Part of a small language model's weights.
Architecture: rotary positions, no biases in attention or MLP, untied embeddings.
Each number is 128 + 24 x the weight over its row's rms, rounded and kept within 0 to 255. Layers, rows and columns count from 0. The size above them is the row's rms in percent of the matrix's.

# layer 5 MLP up, 256x96, rms 0.293, rows 11-34, columns 0-95
size [ 98 104 104 104  93  82  93  93 101  96  94 102  95  96  95  85  97 108  89  92  93 106  94  94]
[[129 135 136 102 122 134 143  87 100 133 141 123 145 156 130  99 113  87 142  84 111 115 161 113 151 101  96 155 139 129 151 166 150 129 170 132 165 137 140  88 121  89 114 112 116 150  85 127 128 122 102 171 122 108 129 146 135 114 128 167 136 121 133  84 139 128 145  93 142 116  97 141 149 109 137 136 123 133 162 134 178 160 159  76 122 104 134 115 134 122 130 204 137  94 162 126]
 [ 88 123 136 126 124 123 128 144 133 144 118 159 104 110 138 130 117 105 122 128 172 142 124  62 148 129 110 199 102 139 116 127  96  78  97  99 129 132 104 138 151 114 143 133 126 118 150 108 132 130 140 119 170 103 110 131 152 109 161 139 108 143  68 127 139 184 111 124 134 112 138 146 140 142 135 108 143 130  86 121 118 106 140 107 167 160  92 148 163 178 179 135 132 149 145 133]
 [139 172 138 122 122 146 151 131 160 133 128 144 129 128  88  95 148 162 144 130 102 133 103 113 155 108 138 132 118 185  75 137  83 128 125 143 174 133 101 120 131 124  93  80 130 139 120 140 150 133 161 117 102  83 125 152  92  95 120 177 101 122  97 118 109 127 125 102 119 139 147  99 154 131 119 123  95 101 126 164 146 153 146 125 179 136 113 138 128 121 123 110  88 127 172 170]
 [116 140  95 137 103 165  81 164 150 131 156  98 111 132 152 146 116 123 123 158 157 149 174 145 104 139 145  94 147 119 111 156 160 138 123 171 190 122 141 183 108 123 126 130 131 135 138 107 149 162  67 119 151  98 141 134 107 173 117  91  97 133 150 155 152 161 117 121 145 156  94 113 128 141 134 112 129 131 120 122 180 166 133 134 152 123 112 116 139 143 106 101 150 110 131 128]
 [127 144 132 121 131  87 101 111 156 143 142 129 154 103 149 131 103 109 155 169 129 117 139 135 114 108 108 140 145 145  93  99  89 140 109 101 139 107 128 192 128 183 151 140 132 108 169 120 110 165  90 156 148 127 150 124 146 111 128 126 109 162 110 132 137 170 143 179 115  96 143 143 111 123 114 122 155 114 144 149 131 158 129 113  84 186  88  84 151 116 148 148 139 152 147 111]
 [ 66 133 131 132 116 139 104 135 172 120 143 158 109 130 143 123 167 115 143 131 105  99 171 122 129 166 148 140  95 152 178 127 102 106 101 100 145 134 117 115  93 147 133 129 119 123 122 137 124 165 145 111 116 124 136  73 115 104 136 121 151 135 110 144 189 148 127 154 125 115  99 106 147 130 128 120 154 100  83 145 118 149 102 122 133 152 149 142 117  72  91 104  89  88 102  94]
 [116 142 128 126 191 133 113 153 153 174 117 170 129 141 124 143 122 107 151 101 140  79 115 133 133 108 133 167 101  90 129 176 132  94  89  95 105 121 111 164  96 110 157 149 120  66  95 146 162 110 139 106 144 136 128 124 112 100  96 137 153 149 105 133 128 100 141  99 108 140 122 108 123 162 130 152 130 107 111 110 125 112 140 140 114 114 119 124 165 130  99 164 160  95 112 169]
 [138 130 126 111 154 110 137 140 121 155 135 132 108  85 133 131  90 134 150 116  82 165 168 118 133 119 160 147 136 106 122 161 112  68 100 105  85 131 142  89 141 132 153 121 127 153 147 133  95 116 141  95 130 108 127 146 103 114 164 120  68 114 102 116  86 101 156 105 129 133 123 131 149 127  91  99 150 136 160  85 141 152 129 111 146 170 129 139 102 112 133 101 128 145  98 184]
 [183 147  58 135 121  68 128 126 146 117 138 110 113 111 123 153 110 104 125 142 137 116  71 129 132 126 146 103 120 188 115 138 144 126 167 116 156 116 105 109 124 119 132  83 159 112 144 147 134 126 144 172 119 104 106  69 127 143 145 112 133 155 146 116  73 118 127 171 108 140 142 149 107 117 130 140 116 126 162 132 149 112 109 157 134 130 118  97 161 120  98 140  88 121 118 138]
 [150 113 112 125 120 108 136 107  78 160 103 130 136 140 145 160 133 123 112 111 110 137 126 117 114 150 141 148 105 140 156 122 111 116 163 138 124 103 121 145  90  71 181 163 123  86 121 155 109 162  76 155 134 133 123 100 129 124 134 104 120 118 147 163 167 143 114 146  99 127 150 141 134 105 142  80  87 141 167 155 100 100  86 150  94 152 128 155 117 160 121 149 150 104  98 156]
 [138 139 147 117 151 169  98 141 139 128 125 110 145  96 152 112 156  98 163 122 142 134 135 176  90 108 121 162 121 169 157 106 120 154 116 126 151 118 152 145 156 143 117 133 108 172  78 111 118 123  56 136 130 147  86 158 129 104  91 120 107 130  94 183 140 113 124 118  86 147 150 141 103 118 143 125 123 151 143 119 139 160 116 108 123 162 189 126 125 154 145 147 121 121 131 141]
 [183 133 154 170 134 145 152 133 160 132 126 178 149 160 101 120 185 133 137 104 144 175 106 114 150 142 111 131 117 141  91 105 136 117 126 143 141 145 146 104 119  94 127 109 161 121 147 137  97 176 117 121 147  84 114 123 137 147 123  70  83 168 124 130  94 128 134 126 126 140 130 131 108 128 118 132 101 143 146 133 127 118 194 172 138 146 143 103 125 128 128 152 114 132  79 139]
 [161 138  96 143 110 131 151 157 114 122 138 127 167 134 160 148 103 126  88 124  91 141  82 124 107 158 158 138  73 154 126 137  99 121 120 146 150 134 109 146 144 102 134 111 115 169 130 127  81  93 168 124 170 153 113 134  98 134 147 118 160 155 156 139 133 116 144 135 130 120 136  98  89 133 102 184 129 124  98 122 117 132 126 143  92 108 158 120  71 124 123 100 115 134 185 114]
 [145 170 153 110 123 109 153 145 157 151 160 108 121 164 127  77 117 123 128 124 105 123 156 126 117 141 135  99 154 127 143 162 149 125 103 138 134 150 129 136 113  91  97 132 145 101 128 105 115  89 145 104  81 133 105 109  97  87 183  74 134 106  84 125 134 132  93 128  97 124 179 126 149 105 122 119 129 118 141 130  78 145 139 103 116 125  93  94 145 134 144 120 134 124  67 148]
 [174 119 136 130 126 163 108 113 121 151 137 130 128 137 126 138 143 107 150 182 151 131 139 131 149 119 117 121 161  91 155 128 155 152 152 124 101 127 156 171 110 171 131  81 144 109 140  88 159 106 144 148 116  97 124 136 122 134 104  74 126 144 145 132 132  84 129 164 122 136 131 112  98 118 112  98 150 179 134 155  92 171 173  76 132 121 136 118 169 107 108 137 103 113 155 148]
 [138 146  96 131 139 123 127 141 119 127 159  79 157 105 131 147 160 122  75 118 121 134 134 111  95 139 127  98 162  87 119 140 148 144 132 149 127 125 141 127 158 123 104 104 113 148 119 154 120 136 131 148 125 163 183 189 127 156 119 131 145 127  89 142 159  92 117  86 132  97 183 118 115 100 135 119 108 183 135  73 152 144 106 106 143 137 146 144 111 127 157 105 103  92 150 115]
 [132 146 149 125 160 124 140 131 159  79 140  97 122 114 107  96 104 101 129 162 112 120 130 129 128 146 124 156 147 158 149 128 135 156 120 150 187 177 137 115 111 133  89 130 133 148 152 136 121 128 157 146 118 162  97 125 120 106 119 123 124 110 134 100 152 117  97  80 130  60  93 127 145 100  99 192 181 130 109 145 117 108 131 112  80 145 133 106 104 108 111 122 134  97 126 107]
 [123 128 145 150  95 186 157 109 143 128 109 102  97 150 105 119 130 135 109 103 111 132 134 125 122 130 101  81 108 141 120 124 129 127 166 144 117  94 165 131 124 168 147 123  87 185 170 173 121 133 118  94 123 128 113 111 141 131  97  90 145 138 119 155 109  99 160  99 113 105 119  77 129 117  95  99 138  92 155 147 143 129 164  81 128 141 108 131 143 118 126  95 114 150 110 172]
 [157 103 143  81 156  91 114 167  61 122 129  98 131 145 154 157 128 128 118 138 125 117 130  93 104 159 110 138 127 120  78 102 121 114 110 140 147  87 143 128 161 145  99 170 101 135 116 140 132 124 139 112 107 142 100 109 127 160 125 125 107 103  91 140 145  95  99 133 127 129 166 125 120 130 142 151 127  73 131  93 133 159  98  82 121 127 141 137 135 111 148 123 104 187 168 139]
 [140 132 129 116 119 105 166 118 138 159 158 150  91 154 118 173 147 158 111 145 115  57 128 104 103 106 108 179 152 117  94 111 121 134 156 129  97 107  95 123 103  90 120 144 116 168 149 126 140  91 137 117 169 114 127 106 109 134 131 133  70 134 109 114 113  94 135 122 114 130 161 137 110 125 143 127 109 117 163  84 100 107 138 100 116  93 116 121 150 128 115 143 176 135  95 154]
 [125 148 116 130 106 122 124 105  85 158 143 102 139  82 112 113 110 120 106 118 118 106 137 141 103 150 139 147 110  86  86  71  96 196 102 136  85 110 139 112 123 127  94 126 127 139 118 122 168 138 146 114 143  86 126 196 160 107 124 110 139 127 131 145 133 126 143 114 111 143 136 121 163  90  88 118 148 119 100 112 141 148 161 150 130 107 165 143  84 113 103 112 118  99 147 121]
 [163 140 132 116 101 182 105 180  87  92 150 116  79 172 179 143 123 135 148 129 135 152 100  88 121 130 121 131 109 134  73  84 109 121 158 156 155 146 110 136 128 123 110 164 120 132 125  90 141 185 116 137 138 116 134 115 136 124 127 117 112 138 131  92 132 140 122 184 117 130 142 109 142 139 130 113 133 134 147 121 147 110 143  99 195 118 159 116 133 109 134 142 162 137 138 139]
 [ 74 115 135 116 135 128 169 131 151 119 149 109 140 144 105 104 115 149 153 174 109 134 134 128 103 139 103  79 143 129 121 108 127  97 106 136 142 148 126 116 141 144 137 160 137 150 138 181 145 124  88 166 142 130  86  92 105 127 154  91 117 110 131 156  93 130 123 125  88 128 122 122 119  87 143 166 163 115 136 134 133 176 176 127 139 112  61  99 149 141 101 142 162 146 140 114]
 [ 83 108 120 135 149 122 136 132 129 140 134 122  91 136 119 134 126 159 126 131 160 115  91  75 156 119 187 126 134 121 150 125 129 135 146 120 126 154 139  92 127 135 154 161 121 109 123 143 121 126  79 124 155 154 133 118 172  92 141 135 134 138 133 145 155  73 130 159  82 113 125 139  68  82 146 124 114 126 138 151 172  93 137 164 108 171 134 124 102 117 120  85 129  82 111 117]]
# layer 5 MLP down (transposed), 256x96, rms 0.288, rows 11-34, columns 0-95
size [109 101 104 106  97  90  87  96  94 102  92  97  93 100  96  93 112 100  86  94 107 106 103 104]
[[145  74 183 135 184 158 132 127 128 134 112  83 153 141 137 156 122 124 144 180 124 143 115 144 110 125 107 120 130  96 156 105 102 131 146 123 136 106  98 153 142 142 133 173 124 182 111 115 120 163 126 124 130 167 117 110 114  75 127 125  90 149 150 150 122 110 106 123 116 119 118 144 156 136 159 122 122 152 117 153 119 131 123 156 106 135 128 156 135  90 159 133 122 136 134 208]
 [122 112 136 133 173 165 103 153 176 155 110 137 105 137 115 143  72  87 142 160 191 155 118  88  93 149 201 115 107 104 133 154 146 161 140 138 140 118 149 135 127  78 120 126 147 138 161  96 135 126 146 100 115 136 165 116 129 134 141 131 134 137 136 106 128  87 157 120 131 122 138 144 119 116 177 141 152 134 101 149 121 130 127 123 149 129  95 109 140 129 143  90 116 154 111 104]
 [147 136  88 151 150 134  80 124 146 137 152 150 139 122 132 122 127 147 146 108  96 137 121 102 129 136 137  90 121  71 150 101 129 129 116  97 177 152 123 122 153  97 123 114 120 114 174 137  94 144 199 147 135 129 116 120  82 131  81 133 101 131 118  85  89 125 158 134 112 126  88 121 132 134 125 114 106 170 131  86 126 121 129 103 154 119 156 111 156 146 109 147 135  69 137 145]
 [ 87 178 136 171 130 106 148 104 120 120 138 110 112 111 167 164 110 123 109 138 128 133 141 210 121 151 111 144 153 137 110 135 140 144 103 128 133 132 125 106 101 153  95 126 116 130 137 137 119 131 116 122  71 147 138 154 121 124  73 117 146 117 114 141 122 112 144 160 174  67 141 144 107 138  93 152 150 105 139 137 117 127 163  96  91 147 100 150 139 116 133 160 110 126 166 158]
 [127 120  96 149 141 122  98 161 154  99 113 161 145  99 121 100 140 117 156  87 156 138  84 149 110 122 137 125 114 106 149 133 117  75 145 111 156 103 103 114 127 147 136 122 105 117 106 154 120  99 150 148 112 143 120 120  86 136 111 123  96 114 160 168 124 159 125 176 100 108 104 141 135 135  91 136 141 140 132  48 130  78 154 142 144 136 171 102 142 120  89 122  98 141 144 129]
 [182 110 153 121 175 123 129 147 139  90 143 114 106 127 112 108 144 122 129 159 109 100 140 162 126  93 104 110 127 152 133 135 123  82 117  87 128 153 121 123 146 137 116 104 142 121 130 124  87 136 118  87 104  99 135 123  91 103 102 121 119 141  94 105 131 161 131 117 149 154 140 132 136 171 124 133 126 138 118 151 151 109 116 125 116 121 136  61 129 136 123 194 158 134 131  43]
 [119 122 117 128 130 137 143 118 124 109 146 146 171 109 134 111 105 114  93 126 190 178  98 138 108  94 115 117 130 186 123 154 150 119 148 172 119 118 147  93 165 129  96 101  90 164 113 117 107 139 122 116 123 110 136 125 132 155 142 102 102 122 156  99 160  80 105 119 158 123 110 103 120 120  99 128 171 117 160 147 112 157 143 157 131 108 138 142  68 104 153 128 122 152 147 160]
 [139 157 122 104 124 152 106 140 147  92 131 185 134 124  72 150 129 124 198 112 142 128 119 111 178 133 139 103 106 122 144 143 125 141 129 102  94 163  91 142 142 134 153 145 106 123 141 156 104  94 128 141  87 136 149  95 145 122 137 123 168 104 109 136 134 135 111 106 154 137 126  72 157 117 114 128 140  82 134  87 170 167 156 113 119 139 123 139 122 111 147 139 141  86 137 158]
 [133 140  98 136 110 132 107 118 123 136 133 127 125 122 138 131 103 165 109 110  92 145 114  78  89 103  95 115 141  64 143  90 170 117 130  63 103 116 115 149 137 134 101 121 103 139 139 132 119 159 120 128 112 134 151 186 138 148 130  93 119 163 120 113 138 125 152 150  74  94 125 133 140 121 138 138 131 118  89 147 108 162 135 138 117 130 143  85 163 165 157 120 173 154 152 106]
 [144 132 122 121 104 107 156 120 114 138 135 133 111 123 121 116 113 117  94 139 112 100 123 166 107 150 142 111 103 120 124 115 163  94 112 149 157 120 144 127 136 141 152 102 120 117  87 100 131 143  97 106 145 122  89 131 118 147 127 155 101 120 144 108 196 118 169 165  69 148 174 148 125 130 154 119 137  75 151 170 137 151  59 108 138 112 114 144 159 137 109 142 151 138 122  80]
 [126 139 171 153 143 122 150 112 151 139  74 159 131 104 148 113 105 123 176 131 122 126 160 114 136 111 152 172 126 128 163 137 136 121 132 154 130 107 180 152 145 146 156 124 136 126  90 140 141 120  80 113 132 117 166 114 103 128 141 160 145 142 165  90 142  73 166 146 144 144  93 143  81 134 106 104 129 103 150 125 138  75 143 155 122  98 132 140 101 118 120 125 103  99  97 154]
 [108 105 145  89 137 128 151 147 115 120 124 102 100 114 170  85 152 107 132 125 145 115 130 131 137  68 124 132 145 177  94 151 118  96 121 163  74  93 154  98 123 117 110 163 163 148 125 139 112 121 101 110 151 132 114 150 148 132 150 125 128 152 135 184 147 129 134 116 169 103 110 132 131 139 151  99 114  88 141 115 149 148 126 185 120 107 131 132  80 165 137 120 140 153 102 157]
 [136 113 108  64 120 139 157 124  83  95  90 137 127 106 114 110 106 124 147 141 153 156 106 161 100  99 102 127 149 113 151 158 134  72 132 125  94 127 136 132 131 132 113 130 109 166  93 162 126 126  68 129 143 135 135 122 142 149 108 144 195 118 125 115 146 134 138 113 156 107 131 122 136 104  78 103 118 120 148  92 134 120 107 134  88 185 126  98 112 117 114 110 168 139 119 124]
 [131 119 105 137 137 113 193 133 125  83 157  99 104 142 115 143 117 147 111 117  80 100 153 128 107 184 100 127 127 108 139 117  90 120 157 124 142 130 129 119 126  95 131 153 102 158 107 160 123 157 114 120 159 149 144 147 107 111 135 151 104 115 138 142 112 129 106 125  94 116 147 168 161 138  74 107 125 147 132 127 128  69 127 135 109  87 128 114 141 181 128 172 163 144 147  94]
 [128 108 106 126 144 158 159 136 156 167 150 137 183 127 118 116 106 157 118 104 170 131 140 119 162 126 109 160 101 162  75 114 117 147 150 121 125 150 103  84 138 142 115 145  94 117  90 156  86 121 124 131 111 164 114 118 126 110 117 136 126 112 161 162  90 141 140 102 123 138 165 124 130 153 187 132  89 125 122 165 138 150 105 117 112 142 159 171 130 119 124 131 120 103 177 159]
 [115  98  98  93 149 155 118 140 126 146 114 190 141 109 153 121 146 126 104 102 138 130 143 144 127 130 137 106 166 148 113 140 109  73 137 157 171  62 115 152  99 152 146 144 129 139 126 115  93 114 124 104 151  87  98 121 122  91 148 144 121  66 129 130 138 158 151 142 125 109 167  95 117 158 123  80  90  86 129 130 142 118 121 101 111 126 127 110  96 154 136 144 111 131 111 123]
 [144 106 151 148 142 155 133  81 194 144 171 126 141  77 134 137 101 113 132 113 141 131 108 137 176 131 134 103 139  64 114 163 112  95 181  93 132 144 147  72 101 149 114 111 131 127 119 159 111 138 130 131 108 150 169 146 137 129 131 101 112 109 134  90 122 157 114 110 122 147 101 143 133 155 159 130 138 157 128 116 132 101 111 151 132 146 113 126 136 157  73 105 125 143 113 136]
 [132  98 107 102 127 103 131 125  99  88 107 117 147 137 128 139 105 124 144 155 133 111 127 155 126 119 164 151 163 151 147 103 111 107 153 146 160 114 141 115 141 126 108 158 123 158  95 110 123 156  68 120 160 180 107  86 146 128 180 184 131 107 124 104 117 160 122 161 105 123  99 148 130 121 123 104 140 162 147  93 178 130 137 147 122 114 136 102 102 144 158 164 148 136 145  87]
 [100 110  99 133 133 125 149 125 125 111 132 104 125 158 164 144 118 145  71 169 109 144 136 114 119 124 139 194 134 187 113 130 122 145 172 126 158 164 120 128 160 105 124  50 140 146 103 120 132 140 128 136 186 111 110 128 140 161  96 166 145 113 150 101 114 122 133  79 115 137 120 135 146 140 132 146 111 154 162 148 121 130 127 145 127 150 108 111 139  93 155 124 166 133 149 118]
 [ 87 170 149 137 107 141 128 161 121 134 112 123 104 107 148 148 139  97 121 142 118  99 133 134 106 172 125 151 171  85 112  90 120  67  82 125 119 123 129 119 127 176 127 133 130 148 148 124 117 181 117 128 106 161  93 117 117 146 132 130 167 103 111 130 126 160 164 136 130 109 144 167 137  84 178 155 107  98 137 110 112 115 120 134 120 161 121 136 162 141 114 121 177 120 151  98]
 [113 143 128 156 140 171 122 114 111 144 175 149 135 108 120 168 156 102 145  94  82 167 136 116  96 136 152 151  68 158 124 104 117  85  93 135 120 126 126 127 119  97 124 124 147 111 141 115 111  90 152 124 167 180  80 119 144 147 133  97 149 145 135 119 113 107 134 104 153 111 136 161 130 130 105 106  92 126 124 132  75 150 124 149 156 132 129 110 140 191 135 119 161 120 133 124]
 [115 148  93 104  95 109 163 107 138 105 160 103  78 112 160 133 156 151 144 106  91 177 144 141 129 130 125 120 133 118  77 145 166 170  99 132 102 136  76 139 134 132 112  77 137  91 146 119 155 143 121 162 113 154 135 134 121 134 144 142  96 130 129 120 150 107 136 136 143 112 151  77 140 129 147 122 142  90 130 121 130 158 128 109 151 138  93 154  83 139 160 133 104 100 155 162]
 [ 84 102 149 139 117 143 106 133 133 138  91  87 136 143 112 118 131 100 109  62 118  69  96 135 100 109 133 197 154 127 140 134 131 111 119 191 114 103 133 138 140 177  88 134 116 134 128  89 126  93 145 145 153 133 125  91 108 161 123 114 119 119 146 124 128 161 153 113 147 103 104 114 129 141 134 135 104 136 115 149 105 145  91 124 123  92 144 109 141 126 157 161 160 126 142 151]
 [109 114 189 146 118 101 121 112 118 153 120 122 133 138 106  96 108 107 141 126 105  97 106 109 160  94 106 164 157 136 134 151 127  88 127 152  98 127 134 130 100 101 116 102 151 103 178  72 122 156 118 105 128 135  97 120 112 144 134 117  85 142  97 121 132 129 135 130 175 115 100 162 113 102  76 119 132 127 131  88 117  87 141 116 145 120 145  87 175 153 117 129 107 105 164 155]]
# layer 5 MLP gate, 256x96, rms 0.288, rows 12-35, columns 0-95
size [ 97  98 101 101  83  90  87  84  98  97 103  91 102 100  90 109 104  88  94 106 104  94  95 118]
[[114 129 122 179 103  98 116 144 110 144 127 180 145 143 120 140 146 122 163 129 127 116 121 109 133 131 175 133 101 115 139 125 113 160 131 102 122 138 113 129 145 165 111 137 160 138 165 136 153 141 111 116 126 179 140 108 152 134 102  97 106 114  50 130  98  95 137 131 112 125 118 150 163 143 124 112 136 159 150  68 128 159 114 135 134 191 117 147 146 156 173 131 113  96 105 151]
 [ 91 138 147 183 156 111 157 129 132 145 154 147 180 137 124 158 148  80 135 131 114 134  94  71  90 127 131 118 124  85 139 159 143 116 131 153 135 123 100 123 167 132 112 163 151  88 177  92 145 162 104 109 137 160 143 109 149 116 157 115 131 125 140 142 110 154 130 155 100  96  93 137 154 123 131 125 133 128 113 116 139 154 168 102 102 114 127 133 170  92 119 103 124 133 133 159]
 [155 119 153 115 147 183 137 156 133 147 139 156 134 130 119 138 168 159 110 147 100 108 148 134 129 159 140 141 123 164 114 114 129 136 116 140 170 110 102 123 108 152 123 150 143 125 127 120 120 184  95 106 137 108 119 148 104 126 105  61 171 113 130 124  96 157 100 150 163  75 147 156 133 139 114 155 111 118 141 131 123 129  72  93 127 172 150 141 111  83 144 120 129 147 161 106]
 [121 161 129 177 147 149 138 139 118 130 116  75 146 119 141 135 118 104 144 116 113 115 109 126 136 108 165 142 110 132 114 110 132 133 127 142 112 119 114  78 135 182 116 111 113 164 148 143 150 137 114 144 114 147 106 123 134 118 146 134  79  98 144 165  80 157 105 136 105 153 143 145  86 147  97 119 165 150 129 134 115 135 142 113  65 147  61 145  62 152 120 134 110 106 124 121]
 [153  87 165 150 113 138 129 116 127 113  82 149 162 108 136 141 114  98 133  93 136 128 131 115  96 191 116  78 136 140 119  88 132 171 126 126 111 164 144 103 164 136 114 147 131 145 134 174 123  97 134  82  90 141 134  83  98 135 113  88 150 112 160 141 132 114 140 113 132  82 100 111 130 116 128 116 143 116 121 149 126  98 161  72 148 109 139 142 123 118 139 108 117 137 127  84]
 [149 136 125 116 124 187 114 163 130 122 105 142 146 106 125 109 128 147  88 163 137 139 143 120 166 120  94  96 116 135 135 120 114 113  97 110 127 162 139  84 138 128 167 102 141 116 114 119 101  99 117 133 140 134 150 152 139 149 147 136 126 101 153  94 125 144  52 100 146  55 131 150 109 105 109 121 157 107 132 130 112 144  85 144 130 133 102 157  57 127 143 129 121 123 150 135]
 [ 94 120  74 131 128 142 138 134 172 146 107 152 152 142 108 141  91 167 184 172 112 134 127 137 143 134 105 147  85 108 143 100 147 113 117 138 112  71 136 119 132 145 157 144 166 141 151 110 100 139 111 115 116 170 112 100 124 112 132 149 101 131 139 160 122 160 108  81 151 122 127 128 148 126 112 127 137 160 138 147 139 138 167 132 117 158  95 130 115  98 138  87 192 154 119 122]
 [101 128 141 132  93  72 118 117 187 129 144 119 155 107 135 120 109 101 143 127 120 119 114  88 162 139 137 110 135 163 100 155  88 122 151  86 128 143 106 142 157 116 145 131 172 131 151 132 106  90 170 105 118 148 100 120  94  74 149 121 115 129 161 158  97  99 125 135 114 165  91 147 112 106 127 122 167 145 146 136 164 141 105  86 134 123 132 152 139  88 135 119 101 108 150 129]
 [ 89 153 128 117 144 148  83 132 137 141 124 169  95  94 112 145 143 135 180 120 131  92 116 107 150 138 204 124 121 121  89 135 126 138 210 125 122 123 147 149 136 128 116 130 116 131  81 120 137 122  84  95 142 124 119 138 111 123 107 149 153 113 149 113 106 140 140 123 142 117 124 141 103  94 143 138 124 163 168 123 140 110 110 108 168 111  89  95 148 125 120 106 160  91 128 157]
 [ 89 142 131 162 112 130 142 118 161 156  70 147 141 133 155 105 119 173 133 124 137 125 149 135 101 164 164 156 173 152 148 111 131 131 141 133 129 116 158 131 160 140 130 122 115 165 144 133 131 113 143 130 169 147 130 117 116 167 118 139 112 103 142 163 161 151 159 106 124 111 107 107 153 158 144  71 156 143 132  98 154 169 113 103 175 172 132 127  78 156 130 129 111 110 133 159]
 [132 156 139 100 135 155  90  92 120 121 145 120 129 184 151 116 117 132 171 103 142  88 137 111 103 143 103 109 136  84 135 172 119 130 132 143 129 157 121 129  73 139 130 127 164 116 129 108 126 122 144  96 122 119 100 116 112 124 140 133 125 146 111 144  89 160 133 144 120 129 139 156 150 118 148 134 102 129 103 122 103 121 142  94 125  76  70 126 167 156  72 160 104 142  83  89]
 [138  89 107 179 102 114 100 159 107 149 144 107 136 134 122 138 133  76 134 145 133 130 154 154 113 106 130  81 103 133 116 113 124 150 124 144 147 156 134 149 158 109 135 156 105 140 128 125 125 122 125 141 147 115 150 139 176 114 155 124  80 154  69 160 118 138  98 162 144 146 114 127 112  94 147 124 147 106 137 206 132 145 165 130 120 146 105 173 133 157 115  99  97 112  96 122]
 [ 80 162 118 101 115 113 120 136 147 116 127 137 121 174 122 146 121 134 109 147 105 118 200 142 102 141  82 113 174 135 133 135 147 150 115 139 103 141  99 125 106 121 105 144 126 126 130 100 195 120  97 117 159 116 111 104 140 113  99 134 101 113 102 168 151 155  92 140  98 140 136 161 152 151  93  68  99 163 154 140 153 150 152 119 109 113 111 132 134 157 147 135 137 134 149 142]
 [126 129 147 143 165 143 145 118 123 163  88 116  86 117 106 120 115 129 136 115 110  97 168 132 167 166 147 125 121 151  88 118 122 140 138 136 128 164  94 125 142 141 129 152 110 126 137  97 165 131 135 147 106 133 128 101 151 145 102 163 103 144 114 128 170 143  94  89 106 133 116 138 110 137 110  76 141 161 160 111 130 190 197 153 133  90 170 119 124 131 125 137 116 133 102 166]
 [ 93 145 173 122 120 124 115 144  97 132 125 202 124 160 149 158 123 103 119 127 134 121 120 169 125 134  98 120  96  98 141 110 123 105 113 150 105 174 108 123 123 149 136 124 136 121 139  96  90 102 115 146 114 140 127  76 117 123 101 133 111 168 114 176 145 159 135 138 156 110 126 165 132 136 136 144 132 174  91 159 121  70 159 146 123 128 130 135 186 122 153 164 113 130 108 122]
 [142 135 150 165 127  83 116 113 157 119  98 127 130 119 107  82 100 141 143 124 198 109 142 118 102 112 168 151  74 109 146 117 127 138 111 112 126 151 114 152 117 117 122 111 151  90 117 119 123 123 149 153 132 155  88 116 141 143 153 140 126  85 136 107 141 144 176  84 161  80 130 159 116 145 108 124 109 116  95 101 112 140 147 157 137 122  81 162 112 107 121  94 160 103 118 135]
 [ 75 158 129 125 119 144 159 111 180 110 147 104  99 135 132 146 150 130 164  95 109 103 148  92 115 145 132 129 115 140 144 123 121 170 131  95 161 138 142 162 177 134 160 117 153 135  97 166 121 128 130  65 121 138 121 145 128 115 106  96 167 134 102 139 167 113 124 128 147 147  82 135 144 131 146 131 140 207 120 121 132 115 128 122 128 130 136 159 139 150 126  79 101 114 147 141]
 [ 91  81 121 134 134 155 147  86 107 148  91 101 150 115 108 108 156 124 128  82 148 172 113 137 144 122 140 113 106 154 125 124 152 123 115 126  99 158  97 122  94 146  94 118 146 169 114 101 144 162  88 177 172 114 129 161 110 114 105 156 122 145 133 107 106 124  90 145 125 139 156  86 136 138 149  98 121 123 141 117 145  86 172  99 140 153 146 157 132 142 116 138  86 139 112 144]
 [151  77 170  91 127  93 170 159 173 148  95 106 124 101 119 122 120 101 130 108 150 151 189 147 163 117 110 112 118 120 138 133 127 114 129 131  90 148 156 137  81 112 154 141 145 179 141 157 114 118 117 136 144 140 111 141 125 128 102 139 134 110 150 160 118 138 180 140  98 103  98 104 146 138 123 120 152 131 112 102 164 128 144 128 141 113 146 161 169 121 152 104 170 163 139 123]
 [ 65 127 151 113  96 120 119 116 137 114  97 162 129 181  96 124 133 152 121 106 163 109 142 106 113 131 133 131  94  75 126 156  88 139 106 143  98 171 130 129 130 111 136 125 113 131 129  93 175 137 181 116 102 101 102 121 138 108 147 144 160 118 184 175 152  94 132 134 102 133  92  93 125 135 118 118 133 132 147 108  88 163 146 102 116 136 128 110 118  99 132 106 110 129 132 146]
 [ 92 147 152 136 136 105  72 152 147 131 141 141 142 100 134 120 112 126 134 102 196 134 138 108  92 174 134 152 136 116 160 153 133 131  89 129 100 103 117 129 112  98 119 128 132 139 155  97 114  99 142 108 175  92 125 134 102 109 151 173 139 156 126  87 140 165 121 118 138 112  85 115 139 115 106 107 145  92 128 100 140 139 122 112 102 161 104 138 184 121  76 110 134 145 114 123]
 [115 116 156 167 117 158 149 137 131 111 117 166 127 166 148 128 123 161 131 175 126 105 127 130 130 141 111 125 123 115 116 130 133  80 144 137  89 164 172 113 101 139  78 170 159 129 156 130 126 185 128 113 117 143  92 121 107 154 148 132 135 137 121 185  60  90 151 118 129 125 157 145 127 107 129 135  94 119 127 122 144 119 107  74 132 158 101 152 107 108 133 160 138 154 140 137]
 [124 174 152 144 139 108 128 132 104  98 171 164 120 123 108  88 103 156 134  95 111 123 147 120 156 117 103 142 100 137 121  75 133  93 156 159 112 170 108 139 109 119 145 148 165  88 184 137 106 160 138 116 179 130 118 129 113 112 145 128 161 118 136 128 113 128  77 131 128 158 106 113 126 146 123 147 144 105 103 124 139 107 159 141 123 108 120 129 168  78  80 104 109 121 153 146]
 [110 135 169  79 125 150 187 142  85 116 104 158 148 135 106 111  67 110 124 161 135 141 155 104 121 129  97 149 164 146  93 148 105 132 135 121 168 150 156 130 115 117 133 165 190 144 152 100  81 128 151 116 165 133 145 127 142 114 148 141 123 136 111 140 141 151 159 153 183 161 130 128 127 143 126 140 151 141 172 143 123 118 117 130 160 135 109 121 149 129 152 118 139 141 149  99]]